Weights of a small GPT-style language model, trained from scratch on English Wikipedia: 1.03M parameters.
Each number is 128 + 32 x the weight over the matrix's rms, rounded and kept within 0 to 255. Layers, rows and columns count from 0. Numbers have three digits each.

# up: layer 3 MLP up, 192x96, rms 0.112, rows 64-85, columns 0-95
# down: layer 3 MLP down (transposed), 192x96, rms 0.111, rows 64-84, columns 0-95
# gate: layer 3 MLP gate, 192x96, rms 0.121, rows 65-85, columns 0-95
up64:079104134109041150079161117075122115090119092132105175129142127130181178140037157130130117037136137185143072128171119173121125109089119133135134118101102165111176131167098144140109096189130127169092105168158117151146028108096124102127122136095131100089146131161160133163137145127128115085
down64:150191108142125146109093132091070148098148116139099111096155111169102141116112143134155114086193126109148074185129092142088155111140088126153135138099102130125158069121138105143056071175150147107151173117066177113089192142112171092103123124108123146093072107212143167127157075129157116122
gate65:114125066148065105155115124139164144175110113150117142081106130133115124189174137166140127140112156194082145139130108084092117158160118069118053179074162144149124130168129118106083135094062136113123100122107083121110146157132151135165110095131164100127087083077104125118147160103126126202
up65:101109094180105132141183099041143110082162139148098175109076184095130103125121093113131138155098143111150098102188106129166104134088123127107082177059111142125108117164110142123152212150097151131028125126113121174149100096129162169132101080153138138152133128108130158141114145109109103136
down65:105146068127063156160130109122126180102108126086102160075131125111114107147179148160101117139101119152113148176117146144144134158125111081115035109134111139115135121082161118091151094094158171093126095089048119108041185129124115135136127134134168187089118176139096115143115143114143154095
gate66:117159112162130159157117118104178151143104108138152109143077112183104133175095144127099074098222100064150057150099102192164138127132115147094130138158149115078063152069107118112130104146150149122119208105183138168126078120110133071150110159156149080126098124120172116165113148139159144126
up66:090147109151132135103143105077148148139126136126132090114088126187118124159099180136085115122177099041124049125103094173156133121144134144059157122129124120100096154085077112107169067156184087110120185105154143105132095125087120086141133141147147096097081113106169087165128140151151158119
down66:152115083114124096091167104103121163119125180110138118171165160139133103142135118093127123171064107139136120150120156149133159081121160135119143092125115120129130120124108171096165150120147128155169116091117112184121168117103148136063113096121066127068123143113108082135146127105148185125
gate67:141133086088181176129156176144188139172176148149155133121109101160127124149118204117162097093138176074148141125110134108101124115150169098152157135133135144054129091134159160132120158149113130127069154187124147161097052147166075142108102136127135110161154130134065199122060104065146148209
up67:146167109105112134139051180129131134136140149128144141166130141079147137183161112152117137092171155117066121143107080077092108096134104165141172081136135140101158136057148081134114164072049145096117132129110192090103087112132023114114110159134085082114131126144107158131073128103197147128
down67:141119099134094142055149057143090099139101095142140127142157156124109103146153109124095114152123121191160186088160145141147111143173104149160098123168075052146135130166099102117171076106114128069156150112131171195157174100115173163146148185110190176118133106160156081163116138106129153101
gate68:172150185152135091114133113102135155165123117157124064131113153077161086115162142148082219089106168119130122135097136184129163121115109117116134056117063162072106136125115125140108065136149142125085126100131121141107120162130085119120145128138153128082191149230158127067108185156164134123
up68:134066078122128119114128098139189122110148157164167165129142091146125153145114090123155125048188176162123170141174074178120124148148108125202154131150090121164162103089129114113111190165104173065129186184145149153138147175154190130125109131141158065115156090098063112123121138051141159117
down68:151173145128137031103128080091182142144155153151193103113083119124125135126133108091104161160150128172096164112144130181139134139155110123109133086166087151173088136112089106131141165138110111066135094113116130228128120225177115146081099041116120133086138156149149172132095116133190117162
gate69:104111096161097093136127080120185149132145134176181128137127122151079100118096118148104083114089144130162181128153138117084169171172066125085037125116100141140149141116104142149156144175115142134067195161106120164101113107138125126185100124111155154187085136165176192060128140133143129118
up69:157146152077153159145143170147137117117106113103122080129097181118181187113182184100179154125153097112118061109102074144156087118149169116203178128158134124120061106143086101098128058125145112139190111110132151100142164127131075116126172071137089078063140132117132087172146097099127127194
down69:123158141096128089142123130132133136104144132127080094165117169111128169121135183132152141100161099127126115110084114146165104090127131116178152114178119223133043094124144137111089126137145134114133065153170172133088180101107125115158110085136129036115135096125121118144086148110139073180
gate70:134072109114156154153104152144102141048145149185183101162102158142142128067191117062210095160198111046142181163162142170203174151107074080204120137160140167180083108132171081147115109150192157124103143096164174148113122102159097150254150045105094122151110058166040144154130127104159122131
up70:170141056089172093119116143134154150076111152180143133138181152139144106145108090092169103133171063084135131139139141177107048120137070171133100125159119123194100112173146133125135109116197143159106110129147180089152101126139143097144091126023098127182103095182075114098077119063170096136
down70:146130112092151151092122148103166116129084120150218162125169158126176078118143114135124105174090141110122112143097149160116128097154100141140093123169114094174120087190150084121191054091130161084125113097163141100092173106117162128144138102059058182141102135146068081129070176149188195166
gate71:202169145104177139152155177101123096142149160089147136099130166144087110103172132137109146168093121113181110150118098128178185138132133130126123156169116144131095126151138076077151130086198137129168056109113162107134113056125095188126141151162105161133102112160161101098186087251101112035
up71:158144155077116182156117180118103124182176108090116119100162178121064132119209052134114103149117187106171156135117200145187141106128188079127168048168114119135167111145146092102209173099162130196171105104060169119104112081125149150121107189156065128128145133145126137123168108155153081050
down71:164119091111105122115136140124130148095119178099083091140133111119176096076109104088138108148118115157058119124146149137119120095101132173121155163121171113127154167075083142133099121138097108154137125140148075150111120140148156159106092124115109135094175159093066082152100165056139234125
gate72:143178177076131159108118116180163127110161115146149158117147142148132113088167158165092162149094112120155145152117098155105176165122165158147098074097165161075118098181193134101132120178158126111181150106129098147128130151130090181134093127152136150109122068165141119080140109127110124144
up72:121099100171100090144150136077078123154126142114100107138123111118122120164109094112152115143152141125098091095112150099149099105115083085101171170132109093173112173133075075158119142056108140126092089115094154080129130093100148095109150130105153107125124191121120126181121168143164131095
down72:109124106179133119121155138082169126151075131141162101147133129108129154134142148123168093145151179139122138124141111101131099192165121081142103172137088090133080174152128152181125130119112099149100145116134122078134178083124128119141117122111117077120093126147154165177070157156121053127
gate73:120105174117161098153145092083127159141125189126095126138128101075100170122137162084127130076180120135133120102166156077043143137216128140184067169133109136147104178170097154135127137123158132139071140172103151184167151046123164163112111095115092165119170133088118181120118098140143169163
up73:138066106101162145113102125202124153115106092186153151100179114178130144105167111081168087117118065136116187133104086177151117156162149139131148145104117120127085068137097167115123101130156109171176132069150113099131089135204198112104199116151137095131073115098126168158143153095063149178
down73:122159173122114116172176124128164130174101162143073153160151193088109169084106088161100190116122133131137083113176140109105111127178172132142130110143095173134117115066119094124162127094143150062159070176076112186180150077127137170119134105121131092133121097122089172157161160144117161105
gate74:106177142135159097112113140060131133116143087095130107136100109104140124108132114129151134164127123154169156160117122175168108125065151122139114146128215143109129129187148151159129119173156144157090106137182170139161162153136164113107149102132146127110114094163222104157137099186140109116
up74:078154131083100094149111077128097071084131098076154087161105160144132122102103095100083135113168135164132175118138067161192136137118144107067104129133163105088146141137102110086165102151149104118109096128184113131102120142095102139113093187113139111099066135143133146132149142175132088042
down74:133127116097115093072147135131127069093097025171141068143196148116152091125103155073098155094169136140087135116131119105144181146120102117116113130199093077110144106128104138112159104109129139102096108135132140155073121119077085169150115177147134111121094108128104118142073142121099100125
gate75:148140147126108110136129121136152134187095114168095129134101111107157124142088049145137109146146108117144095151222135174081088127128174076112096146109106117041083085137163100186085183197080163170153153153137141137085117147109157093135139130138153123160165091132093117085102157113115124130
up75:157107150128107162092153107180170107141134098109145121183092148135140120116113151100120120049117124174185126108050084100170147125076119133153115126142155139172114118083160171121174086096200097123156080085125150137150139179159145110169116134141135087127118173087149131216120111139113139120
down75:109120108085123145084127087146171124141134115126166112140183136139141138146070160100129085117119131147148104158111085089157082175090129118120136119110187155079113138130147148120123068148116107133126133086148156099171106140173134085179169116179105063105117133128132107121099132145078107124
gate76:150133092131127061176151115115141137112147173098218117127035163117054125109120175135096161074184116132107166171191158136171125123118092099151085176150136143143137172147178138130154140130167121140125106175145145190068143133121130119102077121170168094142140119146177131050072114133130125169
up76:106162100134130138125093110193111084130139115133063157109189098075143196147108083050155111172090186138145116156132146147117120125157127182125143080182104108117124065128091115168118104114082122177124144039144115106164113099140126159161155168072146145058183096101047155153104197131064131144
down76:146166129192129092118084110173121153111184128097118119120157093107109151118069100112153099072102129145157123198157149128165146163120135145154076132160184167101085088113130085172147101150153145176132166080160195180106102071129091086131093111094176130109192091136074190142108132095082094203
gate77:097105131166153098182137084064148178136080171139118068164095119149166152115120150137080197113117120082148066158143169141113135162114082139152126132122057207101071106154093164098117085159178116166031126124159220176148161081101068086116156116210147162108120127073122110077174112163179159133
up77:159089114120139111125139166166135143127166167092095156179143162150098140100072074092106133152158117142114099126116118169173174110173168137054057162118086099179139145065137127130070095083124179155175092079120106170161173139181164109162115179151157096116060185168109144091144074118108102088
down77:130105072177130171085142076069159093131034098145150115137189093152170140134084175123123144097136154092162129116128117107109147196174081121159157145087102181125131063209104123169170108170153140096054099133123141160205138133094131087144118100145145157121123098120051145143148170150154161145
gate78:100118159172127106123138060053126146182132124161091109116084112060114095130115131141158182083090169161143106151196175196158152136058084154115050102160060168122103163153050149199108087150164105091112102184156164139163159114157113118094149077078151154118152160173143155046132142182206125104
up78:116139137152135108149136134121162097137154062151140192136051057110120115129109053157134071099105112178149097158090162053119153146092081144137160143131114093126139060182145119129120116160129157039111129186227181119141069104098173124132067136134173091060217112144195119083177109066123153060
down78:205148124220190184108074091155118159101255126170149125155151075138111111116158046148103121166121116107153121069157095133166128156190109174084132095166162168140101113132109171106077143102117093127155243086153144135135089184153140143101161114097194047102145112124113201192120174079111157111
gate79:151110089086076107095078096152099079071153173146112115084121098092098201129089155093129167102177053148119185126168152137207126109122128136106081171118109159154047103111136155131062127161169144115134134136177109158109156081138140161162117120102192093123112145070084182117101148128084145102
up79:135168167186137219157135129117133154193088110110153135129102141136105136140149098216086134129113208116108046207077098119131133221141111130161130090146095144083151146135173081150128138080087123156133147124078132125123124145111120127123114130148087124133154107172169100125085123125155104133
down79:129123129143129157080082108137094091152059115102106127098121078094089215119143145181102104102079140152098120169136136122108145212149130160083116123152094170088141104131150171174154115097143105139176145173180138155203144130104094146138107095133081106089134157093087126121091138167127082106
gate80:152163146136123105139153175137116158173154158153139066116059098144110133164107150131119116135177103139162132117172112164149112117130109147131116172165109145158149174222159131141071136080095091127083183160095142094135135107199115136134086167128148120159161156099048137109110160129166068163
up80:107127149097077148152105110128085168111105141150126169101133104123082148118146094128162148133096154163061101104154152091137128146141118122140081054111100154127108091069103139121150119094076155146159060122165122112168128098079159150113127168125080139087161100161100082112133106191097110117
down80:196122086115105154135127142117114161115124142132115198109156137162138184136150129089155175124096102222140096108153138125173127154136103143146104105153165135165161109095116117120204116142164113165143142172108088122108102151137102144174130118190129110135141118107089142109077171229150086138
gate81:106138109131127094100139101124170132088166158182135109162116102122100097153135226049122148134129136158102171081164151150194091112135126123142071160138161101111162131096135144130115162177147136092157150119159130203099115162120172088088099159076149130149067155130115156132094150129175112142
up81:144124090143153145134117217148089136119153114131148192174158159162171094050122129080119124174095073172141098163133103154105121076110140120111104155120074148144086092239152097086164147178169122196076099189122194139128146113172139144094107121108091129137190075104146148092146171123100153113
down81:096128148092173141153067125155121075133128057180152137164133067145133116100106126133131110089127110120128103110127099135119070153144116118135136078191114140095107164182170118148095134091147171174109091133157097078241122163153082131128150130080151090154188080211177115143134150150073057130
gate82:099164123084126100164134153076138132181146141099101109119055186179091120109166162144136165116114117181144139087117179120182141184067101130093078246107126115122103120074149108126166171152084138062108141231130119121118152153104168141102084120097178133169113150126107096132081139133162045103
up82:229125123194134167103128145138141150071106130091170147093160062123109131099066126174118159141137171167080124169142077153090088144133102175133138089135143113140132139142149155072148078123164143157213043068135125104110071093086098152139204195110133118169143090179101123134110113168127139052
down82:118166142066121146145066126159126136127063115149127117110131104114080129156142120135126127185171136161177054109096121107097151086128121134140144078182150255155155067137176147169130130136154118158122109132131118212198074105130192112132128128109128120123152137174160117204160086176121120165
gate83:183144081111170161144087158087079114135112156074105146140157127141152113146101159141135144186107175099124103147114156145091115133107091102084123089162109163075137095148137067094142089066187142081173065097089128102066121097131117146107138142124057094129128150077106135123143075148121106105
up83:189081134096137063124134105174126216164122097107128132112062068129098129139193131076171107104173103076090106186115214098150137080166102046170147173193102107123142118084171107110106145099142101128154078137120141144144151138106151114113173104158168130152056147133170149132109124113098181151
down83:131116132125156125123158148111149143136187140076150118136141187111117056154092111106138143164135158131100133122051068136133113159106175240140190063107170159097178117181106103171137131132103176183144112095141111075064076140095098099082088133134056115196195128071101104103160123178152125134
gate84:127185135151104100146136061069103130111128162172139073115142113140127132125163116106132136141104097089145165145089122113180160114132112207130106144150169154120162161139140117164113193142137144082096066081111130098157166160105113116163166109145134147146092124143207117106168114212154100062
up84:154177086137091059178139120100131113168190059158126104151148147114069148137162182094138167145179122134110112118106118145111098112173173192132075094123106113140100182158128136143125160116126211067081161096089124137111112158147109079174131067079171149158153160092186136116121144114161107120
down84:107153157120143098093135141087087118076134121106148126149192090099139139155118110097169134159133122128096125129126110148098138111066139187086133121093163181126104082163112174170109168155115162080145157106082072065239177183151105088132058143125093139139138156116136101063162196142106115158
gate85:099085062131138113154093092084110147154149103175063086129117156116140126159129130088149075129163173083143079163189073176145182124159104191081066210150170114086093121132109211136081128126108115121083131106105169158142142080134105125115138095124124154128121141141143111118076120179153110130
up85:138148188093122127125141121111087067073142133113151148087124127094154085091167158151140191133103089141113125160181141095159186098130103155118142121131103107100157145152083125169114133148210155122124138090142109149149133122142150168064156124104082161119142086158110074140212109236143121101